Weights of a small transformer language model: 17 layers, rotary positions.
Each number is 128 + 24 x the weight over its row's rms, rounded and kept within 0 to 255. Layers, rows and columns count from 0. The size above them is the row's rms in percent of the matrix's.

# layer 10 attention query, 128x128, rms 0.118, rows 0-26, columns 0-127
size [ 87  93  89  85  97  84  99 100 106 100 113 115 102 106  94 121  90 121 167 123 106 109 107 118 102 120 111]
[[168 115 108 102 102 136 172 158 137 129 145 138  95 179 167 136 131 112 103 187 135 116 130 167 135 133 113  88 151 131 120 150 131 126 109 123 131 129  81 110 107 115 124 103 139 129  94 120 114 180 125 135 126 152 143 127 133 183 119 107 126 116 112 162  82 121 128 143 113 136 149 160  98 121  97 100 103 172  81 139 129 122 154 158  80 145 129 155  65 132 143 124 102 145 124  85  96 122  89 128 150 123 106  86 140 114 151 143 132  94 130 177 132 127 111 125 130 128 160  99 117 110 138 148 137 116 158 132]
 [128  94 117 140 117 126 122 133 158 176 111 122 129  89 111 133 118 128 139 129 142 143 124 148 133 154 125 121 116 155 124 160  93  86  83 151 127 150 178 119 143 109 162 132 128 134 145 148 166 177  94 133  83 134 135 113 121 153 165 138 135 134 143 116 127 116 111 173 174 164 128  65 133 137 100 119 110  97 129  86 135 150 140 106 131 128 166 114 118  84 144 144 131 101 160 160 171 189 117 135 119 169  92 125 153  96 133 150 131 146 146 111 115 143 159 167 161 130 153 139 122  88 134 102 141 135 153 136]
 [127 156 152 135  99 171 134 118  75 127 121 173  99 149 146 114 115 140 155 163 107  96 150 105 120 119 139 134 142 120 137  97 152 152 144 117 160 115 118 111  67 147 110 137 120 127 111 117 103 105 163 108 162 120 119 135 134 115  96 140 121 141 125 159  86 182 159 122  62  91 142 167  94 143 131 135 111 156 142 151 114 122 131 160 134 125 112 110 138 151 127 102  92 148 105 109 105  90 145 121 116 107 131 107 101 112 178  81 100 100 123 175 142 144 128 102 123 138  96 125 149 151 111 150 145 178 123 126]
 [ 77 111 159 145 154 100 157 113 121 110 146 112 118 110 124  85 102 141 106 136 158 131 135 151 104 140 160 167 129 163 152 121 157 145 143 110 127 121 107 158 153 158 151 190 120 172 153 122  90  74 103 154 143 103 140 148 156  94 144 145 166 117  98 120 136 116 115 162 130  80 123 147 153 119 154 127 170 101 175 143 133 106  93  87 162 138 108 125 115 117 148  99 121 158 111 138 111 146 164 156 115 127 146 114 144 104 145 125 119 142 117 110 169  97 115 136 162 139  79 139 129 157 123 142 116 127 134 155]
 [105 122 150 144  96 113 148 103 120 139 123 104 143 118 140 104 101 181 106 165 132 135 160 130  78 131 180 127 110 165 136 147 180 149 137 152 107 132 131 159 166 136 134 166 119 143 152 112  62 103 121 148 125 118 135 122 160  80 171 128 170 147 108 114 148 137 108 124  73  83 146 156 126 124 126 117 154 126 170 128 142 130  92 106 130 109 147  95 131 131 153 102 104 152 103 103 137 113 144 116 126 131 127  66 126  98 145 130 118 153  98 114 164 104 145 147 152 149  90 111 120 144 134 151 106 135 134 128]
 [121 152 101 162 115  62 121 117 157 168 168  92 132 113 130 166 143  84 110  88 144 183 114 168  87 124 115 114 154 130 160 152 127 133 133 141 104 138 109 149 173 139 130 108 136  84 142 102 156 155 112 155  93 110 130 138 141 105 132 105 114 132 132  77 121  93 109 185 129 104 132 122 139 141 110  98 156 123 124  86 109 137 119 108 106 151 118 102 113 105 100 170 126 174 141 162 132 136  96 156 138 157 126 115 164 155 137 113 130 124  94 103 134 131 132 165 135 155 142 137 150 119 144 143 128 101 122 138]
 [139 120 163 111 125 128 107 104 103  93 136 125 102 171 117 107 144  82 153 121 118 124 139 131 164 110 141 156 148 123 141 110  94 148 161 144 137 134 133 129  61 105 114 142 110 130 132 126 128  97 139 130 130 179 125 176 120 121 106 153  65 129 150 168  96 152 159 124 126 122 127 163 130 133  99 113 112 131 134 185 134 124 164 143 116 123 108 114 140 130 111 146 121 142 153 130 134  89 120 171 155  84 156  77 135 125  99  96 140 108 100 156 101 176 114  91  69 114 121 133 143 121  94 123 107 151 126 113]
 [162 138 104 134 160 101 129 147 126 124 113 117 129  96 133 173 137 132 167 119 129 156  90 173  65 101 115  83 115 122 135 148 150 136 103 107 124 175 110 118 142 141 137 128 159 122 122 133 137 134 111 139  87 115 167  99 144 172 149  96 133 125 115 108 125 129 142 125 162 127  86 109 107 148  93 149 157 117  93 105 124 156 107 105 161  88 134 121  90 121  89 151 180  77  99 167 131 157 119 112 131 152 125 154 169 129 107 116 150 136 152 126 126 104 142 151 176 126 164 140 129 138 170 153 127 124 132 142]
 [140 113 149 114 138 126 126 137  89 135 139 148 126 159 122  98 132 156 133 157 115  94 174 103 115 130 103 151 125 109 155  97 152 155 154 124 107 105 120 145 100 120  80 137 117 129 125 157 132 108 156 150 150 140  98 139 110 119 125 164 100 185 127 151 142 135 170 113 108 150 122 160 130 135 116 131 136 158 162 154 129 130 137 142 116 103 140 123 135 170 143  84 100 142 136  80  93  70 136 140 134  67 168  96 107 115 129 135 122 125  94 129 107 185  93  92  98 162 101 118 139 130  80 161 123 156 108 128]
 [145 131 146 124 151 146 107 157 117 133 100 135 127 135 151 139 164 113 101 107  64 114 134 109 131 152 106 134 141  98 119  95 112 111 136  92 117 141 159 118  99 117  96 129 120  97  92  99 162 103 120 143 134 123 106 125 109 147 124 184 107 147 127 141 120 115 108  92 137 139  92 111 163  80 111 169 103 116 125 154  94 123 139 137 141 139  74 185 160 111  99 116 162 108 165 127 117 119 113 106 145 158 114 178 118 114 121 161 132 106 141 192 145 151 156 109 130 130 150  96  83 154 132 135 150 126 117 158]
 [137 141 117  94 169 118 138 139  92 156  99 154 100 107 151 143 130 152  87 110  68 128 113 107 162 133  52 144 162 127 114 121  96 101 131 125 110 151 139 134 118 142 106 120 125 111 106  93 146 130  98 142 138  99 143 136 117 158 132 133 103 116 127  96  95 119 109 136 166 154 110 119 136 100  83 171 117 103 104 101 129 137 145 140 142 139  96 153 158 148 113  92 141 119 167 180 127 132 132 130 130 166 136 178 111 138 105 166 142  91 130 181 152 134 142 123 125 123 160 116  81 151 145 121 152 141 102 137]
 [ 62 133  85 144 124 131 166 153 121 127 107 131 119 126 115 108 114  98 113 102 167 164 155 113 142 105 151 103 159 155  92 142 173 171  89 136 162 119 125 112 153 111 163 149 126 133 147  90  93 112  90 127 147 127 171 142 102 139 108  79 146 110 116 143 126 128 108 124 174 137 141  70 111 108 163 132 146 121 160 103 128 148 167 116 129 119 144  96  92 129 130 163 149 157 108 136 138 135 118 116 157 100 122 128 127 150 134 106 131 134 102  88 118 111 101 116 128 140 185 128 131 147 132 124 127  85 170 141]
 [184 122 144 164 187 103 117 149 137 106 107 124 123 103 131 132 153 112 122 114 110 135  67 130 132 170 109 139 179 120 111 143 119 116 110  92 148 137  90 141 120 140  85 158 125 141 163 141 113 128  76 116 111 125 138  95 119 131 160 114  93 137  87 107 117 108 119 114 139 101 138 111 149 106 143 145 156  96  99 158 124 145 116 112 122 115 103 136 115  94 114  97 119  89 162 148 129 204 168 108 155 159 109 186 159  98 103 143 137 126 148 143 142  91 140 111 154 131 122 125 121 140 126 138 141 131 120 126]
 [164 125 107 146 164 115  90 151 124 136 122 120 134 136 152 111 167  76 124  83 115 123 136 100 157 119 116 111 159 109 122  76 104 131 150 115 146 137 133 129  99 131  90 133 118 116 151 103 144  78 136 156 141  93 135 108 114 132 136 155  60  99 106 133  98 127 105  89 124 109  92 147 161 101 130 116 150 126 144 196 142 114 142 130 136 132  97 144 147 127  86 104 139 108 173 150 117 131 124 137 153 159 144 180 112 102  92 131 143  89 159 165 140 147 152 100 125 127 120  98 113 122 138 161 131 114 107 154]
 [113 131 157 105  92 169 100 123 173 108 125 104 138 153 127 144 131 154 132 172 137 110 152 135 108 156 153 117 108 134 166 134 156 139 133 168 113 121 104  82 130  96 162 117 120 130  90 145 132 184 165 108 134 146 132 145 132 128  89 155 155 151 175 131 171 131 126 131 150 119 132 120  90 130 141 103 112 156 133 124 141 135 116 138  91 122 147 126  99 135 167 149 108 139 117  86 132  87 155 132 108 103 101  73 143 139 140 114  87 132 129  92  86 137 125 101  78 107  92 148  87 114  90 104 115 127 115 125]
 [152  97 125 169 137  98  90 109 119 164 105 124 126 131 116 118 129 107 127  64 126 102 129 139 131 106 131 103 144 120 149 121 106 111  82  99 125 164 155 143 123 133 143 129 128 114 147  95 131 108 131 161 155 118 130 103 105 142 159 115 117 133  96 118  98  81 112  94 129 100  99  94 147 132 108 149 117 103 128 155  57 101 115 110 161 145  92 128 142  70 113 101 147  84 135 132 105 181 124 126 126 137 115 146 142  93 117 120 171 146 150 161 137 126 116 151 190  85 153 136 147 122 130 138 133 105 131 160]
 [147 142 117 115 125 123 108 182 144 116 121 113 110 125 134 116 127 142 129 133 127 133 144 137  76 143 125  97  96 114 120 145 169 133 122  94 127 116 133 160 116 127 121 165 186  99 143 137 135  98 141  70 123  73 123 154 133 145 102 108 110 176 121 163 129 168 106  66 159 128  93 108 108 105 131 132 122  96 125 145 154 157 144 122 115 137 115 158 168 149 153  85 177 144 106 110 116  85 132 126 135 155 128 123 117 101 119 119 130 155 133 110 106 160  75 117 120  98 121 147 129 147 109 129 167 130 179  95]
 [110 123 183 114 116 124 159 117 158 105 118 129 165 125  87 135  96 129 161 121 161 133 138 146  67 124 177 142  85 147 130 172 123 125  93 147 120 147 148 145 143 120 143 135 130 171 114 147  82 137 114 119 102 171 125 147 133 113 120 101 156 138 112 120 159 123 156 152 151 120 175 104 103 178 133 123 147  88 111  85 128 106 112 100 148 118 154 118  88 134 155 146 104  99 133 141 132 147 122 142 114 120  85  97 161 125 137 143 125 142 124  93 134 107 106 177 152 156 133 158 156 125 115 107 111 147 161  92]
 [154 135 124  83 123 129  99 129 123 116 115 142 113 135 177 105 122 102 126 136  77  97 162 119 151 110 124 103 143  78 138  79 140 167 163 129 127 143 134 128  86 107 113 124 120  84 138  96 164 102 164 122 143 132 105 124 119 151 126 146  82 112 105 158 110 157 125  92 114 108  95 166 136 107 153 101 109 164 159 185 112 132 179 149 123 123 109 156 133 142  93 108 111 171 125 125 125 103 109 118 157 102 147 139  92 139 140 134 112 110 132 148 112 176 148  89  92 111 114 120 119 151 117 156 158 121 117 137]
 [158 110 124 125 171 106 131 133 109 103 147  84 130  78 129 165 117 183 149 149 130 147 111 136 102 146 106 126 112 131 174 148 113 109 115 146 125 128 116 146 139 159 118 123 154 148 110 143 131 162 134 109 120  92 156  93 120 141 126 142 149 117 115  53 126 130 142 149 162 169 118 128 126 145 117 150 154 103  89  99 140 130 126 112 143 116 139  96 106 145 127 126 161  64 157 119 142 146 158 169 118 172 112 125 152 108  76 154 124 100 147 149 161 110 154 165 118 147 135 112 103  97 150 124 109 170  90 132]
 [123  97 122 104 157 120 137 118 162 117 155 124 131 128 118 156 102 144 143 123  92  96 135 139  84 125 179 117 107 155 113 136 137 130 110 153 114 142 116 119 123 130 159 163 136 175 109 142 104 139 141 121  73 182 148  86 127 131 113 113 154 136 166 110 158 145 125 135 119 109 112 135  99 133 147 120 162 119 136 143 161 149 145 135 120 170 172  97 131 164 126 156  79 144 134 132 139 117 129 111 116 101 124 124 125 134 169 112  94 145 132  62  81 162 167 172 111 126  91 125 158 103  87 107 121 130 136  85]
 [139 122 226  96 144 156 130 130 169 106 108 114 158 126 134 140  77 146 146 165 116 136 168 149 110 119 126 100  90 146 137 125 138 138 129 128  95 154 104 133 143 154 110 123 204 136  94 122 138  95 158  78 119 139 123 106 127 136 118 121 140 128 124 110 173 120 174 103 122 150 140 133 114 149 146 127 155 123 113 132 132 131 155 141 155  85 122 133 113 160 171 122 147  93 138  71 143 102 111 114 130 162 132 134 107 130  98 135 121 132 118 100 110 122 139 137 103 133 139 132  88 113 123 157 101 138 161  93]
 [166 122 137 166 136 116  88 137 106 143 134 120 154 164 184 135 117 144 199 112 148 119 175 131  78  83 121  94 113 127 125 127 167 116 152 135 167 162 123 143  96 115 143 123 143  96 150 118 115 133 142 147 125  78 124 116 142 127 162 132 128 139 106 141 139 150 144 129 118 119 114 132 109 127 152 135 117 146 127 145 165 119 114 137 155 126 123 124  79 144  73 134 127  92 102 130 103 112 115  91 130 103 109 142 125 113 137 112 116 101 190 102 149 137 119 147 170 115 122 128 102 160 145 199 139 147  97 146]
 [120 143 100 160 118 159 146 120 112 112 140 145 149 127 139 146 149 125 108 175 151 119 108 170 137 106 128  94  95 140  53 127 121 135 127 134 109 125 125 111 130 116 151 150 117 123 126 100 145 134 115 113 130  96 137 151 184  95 116 129 150  93 134 110 145 130 115 165 122 126 119 144 135 141 127 104 101 137 160 141 195 132 126 132 136 109 114 110  94 146 180 215  94 175 127 137 111  98 127 163 123 119 140 122 118 156 162 130  73 148 126 150 158 121 158 138 110 165 141 125  74 118 135 102 149 131 134 117]
 [159 134 138 143 117 123  90 103 130 114 120 146 144 143  73 127 115 118 112 109 100 126 118 120 134 125 135 135 130  72 158 136 144 123 111 108 121 108 155 140 128 166 100 151 165 137  76 121 101 130 127 149 125 157 115  55 165 147 150  96 110 138 154 136 124 154 138 105 133 145 160  65 147 141 154 110  91 145 108 134 124 132 127 138 122 147 116 119 156  94 139 121 130 110 116  77 134 117 127 143 142 158 133 175 107  54 100 141 139 170 117 125 132 139 128 121 160 114  73 100  81 111 125 146 117 137  97 100]
 [ 76 124 154 130 104 165 129 153 113 150 107 104 118 130 135  61 133  76 141 146 110 133 140  64 115 104 110 107 138 162 118 123 121 168 104 115 148 149 101  90 132 126 149 151 131 118 120 122 144 128 107 121 171  89 156 121 114 122 118 100 124 117  98 123 160 122 111 124 147 106 139 126 172  99 109 125 157 119 140 130 164 151 126 100 141 122 120 130 142 149 134 125 202  94 138 154 131 101 161 135 149 156 162  85 112 124 118  84 141 137 122 132 135 153 110 134 148 139 119 123  70 168 119 119 133 100  93 171]
 [134 120 129 165 110 164 112 132  82 114 111 132  93 132 148 166 142  93 141 105 126 156 125 112 110 143 163 130 137 175 106 150 113 103 132 129 125 171 106 105 129 122 117 148 125 108 114  98 101 129  93 171 144 103 127 129 145 120 135 120 115 138 186 131 143 138 109 146 127  89 117 104 122  91 101 129  87 130 125 116 162 142 106 118 151 137 183  89 188  86 136 143 112 130 128 121 152 105 109 121 169 116 140 150 184 104 156  98  81 113 115 144 126 155 100 134 145 103  95 124 121 143 143 176 126 107  81 129]]
# layer 10 attention key, 128x128, rms 0.117, rows 0-26, columns 0-127
size [ 99 116  98  70  88  97 109  88  78  77 115 102 107  77 122 112  82  58  52  66  87 102 111 109 104 113 111]
[[ 78 122 162 170 151 114 128 103 122  88 120 141 134 111 118 120 128 141 161 158 153 159 123 168 101 133 149 108 108 147 101 159 140 119  98 130 151 126 146 148 128 122 146 165 111 137 174 126  98 102 102 118 130 148 172 119 169 113 165 113 145  97 123 133 111 121 126 158 141 134 125 117 117 138 115 136 146  88 192 144 128 124  96 104 157 138 179  64 135 119 140 108  88  94 128 141 127 122 116 146 122 165 105 125 182 118 112 133 123 148 144  74 162  98 138 133 136 124  81 130 154  96 117 108 128 155 123  96]
 [121 134 167 153 153 104 161  95 113 117 145 137 147  96 128  85 104 151 125 125 134 125 101 108 109 145 129 132 110 145 157 153 116 138 138 118 166 116 102 158 120 143 140 162 124 138 166 143  95 115 152 113 145 129 115 144 151 103 112 122 136 115 126 111 112 104 162 161 129 123 134 127  98 161 101 141 171  94 133 125 135  81  71  82 186 136 162  88 125 120 132 127  99 142 128 136 122 124 132 175  93 150  99 106 162 113 115 127 143 121 127 110 178  98 123 153 108 162 103 177 174 118 103  83 114 175 130 115]
 [145 109 117 107 118 125 127 165 141 175 116 137 116 180 141 190 134  97  81 143 120 101 131 104 133 107 111 106 134 127 116 109 158 168 136 112 120  87 100 108 115 111 159 120 151  80 135 156 146 131 125 120 146 126 115 127  94 131 153 135 107 145 123 153 108 128 107  99 128 112 112 128 159  85 166 115 125 155 130 128 106 156 174 114 121  95 116 190 108 154 123 100 134 144 136 133  78 156 116  80 173 104 144 146 132 140 109 118 124 118 124  85 103 123 143  74 140  95 155 127 119 119 135 166 144  86 117 155]
 [187  79 140 117 136 141 122 163 108 121 110 173 107 159 133 124 108 116 121 117 120 105  80 105 125  94 129 109 164 138 177 116 138 145 166  84 163 121  52 113 108 110 163 141 148  88 143 136 129 103 151 145 170 140 136 159 106 151 140 113 110 131 121 148 125 131 135 114  87 100 145 111 119  96 112 114 136 140 151 127 130 155 143 118 105 167 106 148 132 125  86 148 150 128  98 141  60 147 111 134 171 135 127 102 143 151 105 117 103 109 148 138 145 111 136  81 105 115 121 145 147 128 128 112 140 102 105 144]
 [ 93 137 160 195 175 123  91  79  93 115 116 132 128 132 114 107 152 110 103 128 151 117 100 124 129 131 117 117 128 118 133 127 169 146 142  55 127  96  57 172 110 157 148 134 119 163 144 128 160 114 130 144  97 174 122 136 116 122 108  96 114 132 133 141 120 130 141 136 101 119 160 105 123 142 129 157 125 112 134 129 124 105 100 108 118 131  91 112 114 114 118 114 130 111 146 168 119 138 165 147 122 165 102 121 115 140 164  85 152 121 132 105 139 106 190 117 136 136  99 164 171 150 152 133 146 147 154 136]
 [ 90 164 159 131 141 131 155  74 127  82 130 106 147  60 131 112 126 116 173 117 123 171 133 137 114 166 152 182 130 114 144 167 119 128 131 130 160 149 171 140 178 172 108 162 130 146 145 118 103 135 108 132  90 123 138 111 172 117 130 141 169 134 156  94 128 143 143 124 151 154 140 127 108 151 112 131 151 110 110 134 121 103  95 132 187 134 131  96 152 132 122 152 123 121 155 150 178 133 154 164  85 145 141 145 128 106 136 116 156 151 135 128 122 144 101 158 152 127 143 124 113 105 141  98 103 128 141 107]
 [150 126 138 108  79 139 110 149 148 127 120 155 132 179 149 120 137 118 109 147 114 130 156 147 130 151 138  98 156 137 127 117 160 126 127 111  93 148  87 100 126 111 129 142 116 129 124 128 125 119 114 134 126 108 141  74 108 105 187 112 126 119 111 137 148 154 119  76 112 130 140 159 159 106 112 126 133 170 185 147 109 171 177 168  68 101 132 135 136 147 105 107 107 137 130  89 130  94 108  96 174 121 149 103 111 122 131 127 121 131 109 111  78 148 134 132 141 100 117  81 114 142 126 177 166  94 151 125]
 [116 137 110 138 142 151 151 128 139 127 154 104 142  86 158 110 102 135 125  95 150 142 126 102 143 140 118 144  89 145 139 182  99  91 105 151 124 134 155 149 155 162 122 123 131 138 122 123 161 183 149 121 147 104 106 172 135  99 133 142 146 151 130  72 139 108 108 173 165 164 127 127 121 132 109 117 113  89  91  74 136  86 132 128 145 182 122 112 144 133 133 128 128 121 123 150 141 146 152 171  75 118 122 155  86 117 138 125 149 116 100 145 172 119 101 173 111 158 154 140 101 125 160 124 117 153 116 106]
 [155 100 132 132 125 137 111 147 123 135  94 127  89 179 150 143 115 109 103 180 110 129 146 170 143 122 120  87 155 102 112  57 190 151 120  94 124 115  99 129 113 108 135 148 131  98 137 130 100 133 156 133 128 142 142 120 112 135 141 116 109 110 127 163 115 149 114 100 109 105 127 157 124 119 159 123 138 160 185 131 112 151 176 138  97  91 125 179 127 130 102 120 111 118 139 109 102 124 107  87 163 108 156 101 126 175  91  99  94 126 147 121 109 146 146  89 108 107 117 115 130 135 105 138 140  84 144 119]
 [151  94 150 133  88 112 120 142 132 148 108 153 115 163 126 155 115 126 107 138 116 118 129 130 139 126 110 108 163 127 111  49 141 135 150  95 133 118  86  97  82  84 168 107 139  93 113 153 101 141 139 115 136 170 111 121 128 173 143 125 121 103 114 170  99 144 154 113 103  78 113 140 153 101 173 160 129 135 133 156 143 145 137  91  99 126 114 141 104 122 105 123 128 130  99 121  89 123 128  91 190 106 154 130 158 151 109 122 102 120 151 109 128  99 153  83 104 125 122 134 162 133  89 107 145 130 124 138]
 [173  92 130 109 132 100 119 168 156 118 108 134 131 151 148 152 109 113 130 123 150 106 109 129 138 134 109  82 111 153 127  91 106 154 143  86 114 174 101 133  57 132 184 106 158 104 133 122 128 119 139 113 139 151 141 152 102 154 127  97  78 121 123 139  99 138 121  58 132  90 122 158 100 110 130 135  87 161 111 154 137 142 157 116 145 151 123 148  92 123 107 127 143 111 107 134  99  94  95 134 162 114 136 118 136 156 140  99 102  82 136 125 105 163 168 126 126 146 116 119 122 123  94 124 160 119 105 140]
 [137 156 177 148 164 103 142 105 100 159 141 110 151 139  77 129 140 137 136 139 125 123 109 111 134 129 183 119 137 141 148 118  99 156 137 118 148 113 123 135 175 133 114 133 132 167 127 156  74 111  84 133 116 157 126 127 151 116 149 109 134 131 115  83  97 149 110 134 134 177 113 101  95 134 113 109 142 172 111 114 105 118 121 142 122 124 180 116  76 127 154  97 115 128 114 131 152 185 136 173 104 121  92 101 124 118  53 143 179 148 123 151 158 111 144 139 134 125 147 130 143 136 117 121 140 135 142 162]
 [140  97 167 104 112 146 113 164  97 160  94 145  77 119 136 101 128 141 123  89 129 123 154 132 155 116 160 124 121 129  72 118 135 121  92 125 138 101 130 106  76 101 131 137 119  83 169 114 118 141 137 164 100 120 140 141 138 115 145 152 119 175 120 148 123 166 128 133 153 125 146 176 152 126 133 152 122  89 165 127 161 128 137 120 122 142 155 127 135 163 138 144 120 118 121 115 112 133 161 119 174  86 150 114 164 126 153 129 103 114 183 159 174 129 108  84 105 118 145 139 148 144 119  94 179 132 105 155]
 [134 104 101 150  94 111 114 129 117 149 114 159 131 123 124 138 156 124  94 153  89 114 178 186 129 112 128 124 115 111  79  93 170 128 124 124 140  86  97 105 126  91 162 145 115  92 151 152  99 124 118 134 121 143 145 137 123 145 111 136 122  95 112 179 135 146 126 136 133  97 126 131 151 120 136 155 160 132 190 140 147 160 129  87  97 110 130 118 174 157 131 118 117 147  97 101  80 125 138  93 189 113 142 131 163 122  95 104 103 152 155 117 135  96 106 104  94 100 112 105 132 143 129 118 132  92 131 125]
 [108 132 136 123 147 109 175 138 140  86 154  95 148 112 104 101 117 134 160 120 154 173 143  89 102 130 111 172 127 121 144 187  89  96 134 158 126 165 166 148 142 176 128 128 112 149 106 122 145 120 139 109 124 129 143 118 149 140 132 135 157 127 141  79 167 122 146 137 150 109 111 117 131 112 110 105 143  87 105 102 135 133 123 150 149 153  86 121 143  99 164 138 113 147 144 124 180 125 170 170  86 159 118  86 115 103 126 144 128 152  95 122 158 141 131 177 155 170 153 140 150 123 126 144 129 143 106 103]
 [163 114 117 133  96  83 109 110 113 120 133 149 109  93 122 121 130 140 122 160  73 125 134 148 137 120 112 119 131 136 120 115 165 149 130 147 140 101  80 105 124  71 118 144 124 129 151 140  99 177 128 144 125 136  96 165 151 126 117 157 140 127  95 168 133 146 170 135 103  93 113 142 123 144 132 169 131 119 153 128 168  96  87  93 135 114 173  65 147 151 131 126 107 147 102 104  77 102 157 127 137 107 158 164 176 121 108 112 100 131 136 115 151 100 102 123 130 108 109 132 131 140 123 111 105 182 152 120]
 [118  93 150 121 115 104 118 106 145 157 143 109 132 124 122 125 131 120 159 115 118 107 114 145 152 137 106 122 133 112 115  98 154 129 106 145 145 128 124 151 125 142 154 152 106 152 117 122 108 118 122 112 134 156 153 103 165 124 148 142 133 159 122 178 145 122 114 159 121 157 124 143 110 112 168 130 112 122 136 124  82 134 110 156  66 127  89 100 135 199 151 142 168 127 121 109 156 132 123  88 126  77 146 113 150 175 113 136  95 126  95 169 129 128 139  69  77 126 118 114 155 101  82 110  80 172 155 104]
 [141 164 116 117 143 153 143 140 138 123 138 115 122 107 152  90 162 157 128 106 119 148 123  74 152 142 121 119 122 148 163 155  68 115 130 122 120 181 148 124 147 146  89 108 113 157 130  90 141 133 121 122 133  84 131 137 139 118 129 127 139 131 183  85 114 140 140 129 123 155 103 112 110 127 120 115 107 132  67  92 124 152 124 172 156 159 123 106 126 115 119 121 139 116 170 163 165 106  96 153  98 175 139 116  96 118 135 162 169  81 108 155 114 151 146 155 149 135 162 134  86 125 142 120 163 152 155 125]
 [109 120 113 127  82 141 122 120 173 136 158 139 149 141 106 142 150 107 124 168 134 114 158 149 100 136 147 120 108 144  82  64 122 123 126 155 148  80 109 105 153  78 136 113 153  86 143 192  78 124 117 102 144 160 127 155 147 124 140 104 111 107 123 141 140 123 136 144 143 127 110 134 103 116 131 178 118 137 193 155 121 131 127  94 102 119 111 119 146 138 147 134 121 106  73 135  86 129 133  85 154 131 157 114 139 142 111 117 104 131 129 120 131 116  90 103  78 109  93 104 131 141  85 129 130 139 138 123]
 [144  76 103 113 138 154 120 155 101 133 135 136 103 119 131 118 116 129 125 104 151 144 145 117 149 105 123 118  96 127 109 211 115 121 155 127 141 179 171 140  60 128 147 124 137 143 132 103 151 138 149 134 147 138 129 189 120 149 109 105 101 128 124 139  95 135 130 113 161  97 154 162 141 128 135 100 121  88  99 100 133 128 109 151 139 170  86 138 182 114 118 140 113 111 150 158 132 137 109 161 117 148 118 152 112 122 162 103 126  97 141 165  99 140  95 141 113 141 128 130  68  96 121 142 120  98 105 112]
 [151 139 121 117 124 152 122 123 151 153 130 125 134 138 177 112 151 105 168 149 145 116 128  87 115 119 112  76 105  96 113 112  90 122 105 167  99 144 152 113 157 128  92 121 114  99 154 113 175 115 136 145 153 108 146 130 137 142 159 151 145 142 126 123 138 107 152 171  67 136 136 104 118 102 136 119 142 134 139 120 109 153 123 158 111 166  79 131 126 141 145 130 104 141 139 142 123 109 125 143 135 175 175 105  87 141 141 158 114 148 134 151  70 112 100 164 155 102 139 134 132 111 169 164 134  85  95 178]
 [130 107  52 119 117 160 111 153 132 113 152  83 102 145 139 158 147 175 115 106 131 138 140 126 144 138 122 140 109 125 137 117 117 103 118 170 118 186 163 144  92 107 127 136 103 132 103 142 150 117 152 159 145 130  89 159 184 157 124 164 117 149 174 131 134 134 143 162 175 105  90 118 121 130 172 134  95 108 109 125 128 132 116 122 100 157  92 135 150 130  86 124 105 118  99 169 150 138 121 142 126 166 121 130 113 159 134 141 112 104 141 167 136 144 115 147 130 123 133 123 128  76 131 142 153 107 176 104]
 [103 125  57 144 120 109 139  97 141 172 139 126 151  93 138 111 167 138 105 117 129 136 115 104 174  98 104 118 100 141  78 163 128 143 129 134 143  68 156 103 153 129 119 120 148 119 104 133 115 161 110 129 122 136 115 176 120 126 120 122 132 120 148 111 186 128 123 176 187 138  97 124 112 147 170 149 146 128 147  99 150 140 112 106 123 140 140 129 180 141 154 117 128 124 121 151  99 107 143 128 131 135 140 143 131 128 165 112 120 115 133 108 132  90  80 135 112 115 152 158 124 144 156 162 109 187 125  89]
 [116 152 157 126 147 134 164 103 163 143 162 137 119 151  93 137 119 158 155 129 152 131 160 158  84  97 124 171 137 160 116 137  94 116 130 132 147 125 162 108 146 158 170 111 118 146 132 174 142 136  88 132 110 132  90  77  91 130 136 108 146 133 141 117 129 130  88 134  99 128 122  77 142 101 100  95 137 138 145 109 126 176 134 112 111 124 128 169  97 130 105 105 154 164  87 123 187 147 105 129 134 115 120 144 129 132 102 101 151 164 115  64 129 141  95 159 144 115 102 144 129 151 138 128 118  91 122 130]
 [128 139 158 113 136 177 113  96  91 149 127 103 121 111 159 148 143 143 133 124 140 104 189 130 131 125 120 112 127 121  90 121 170 136 121 158  90 138 106 113 101 150 102 149  86 128  97 141 130 136 138  98 104 111 102 119 117 123 127 141 119 157 151 109  74 135 167 163 104 127 159 153 171 111 128 111 123 122 145 134 143 106  34 129 129 111 115 123 129 158 110 173 123 118 139 131 127 120 160 127 135 126 143  86 150 143 170 107 123 108 141 122 165 180 171 128 127 131 132 106 140 105 151 168 111 151 169 112]
 [168 163 155 148 156  89 116 105 144 123 137 145 162 129 115  96 147 109  89 130 171 152 137 141 137 103 162 118 142 144 151 141 135 140 141 127 132 111 112 174 165 156 150 141 122 157 140 151  84 136 144 142 102 156 129 145 156 121 149 141 122 146 110 152 100 123  87 150 131  82 122  88  98 119 133 114 186 102 150 128 114 131 141 128  87 109 119 110  96 104 143 116 105 148 112 131 106 166 129 139 124 128 106  74 165 137  86 137 162 120 113  93 178  99 163 148 109 116 127 126 175 138 100 120 166 139 165 124]
 [ 95 168 154 110 133 138 142  97 122 132 139 169 158 166 116  89 146 141 135 138 127 129 151 106 143  90 121 110 147  90 139 116 130 159 151 123 120  87 114 123 181 133 156 147 122 122 149 167 125 151 151 123 120 138 152  57  90 139 141 127 147 150 113 152  73 192 178 158 138 129 136 132 125 137 153 128 181 154 132 143 112 165 169 149 133 120 138 114 134 145  95 126 147 135 140 135 139 121 131 147 149 117 137  77 121 129 158 116 144 105 120 101 131 138 139 126 121 124 158 111 184 152 176 171 131 141 138 137]]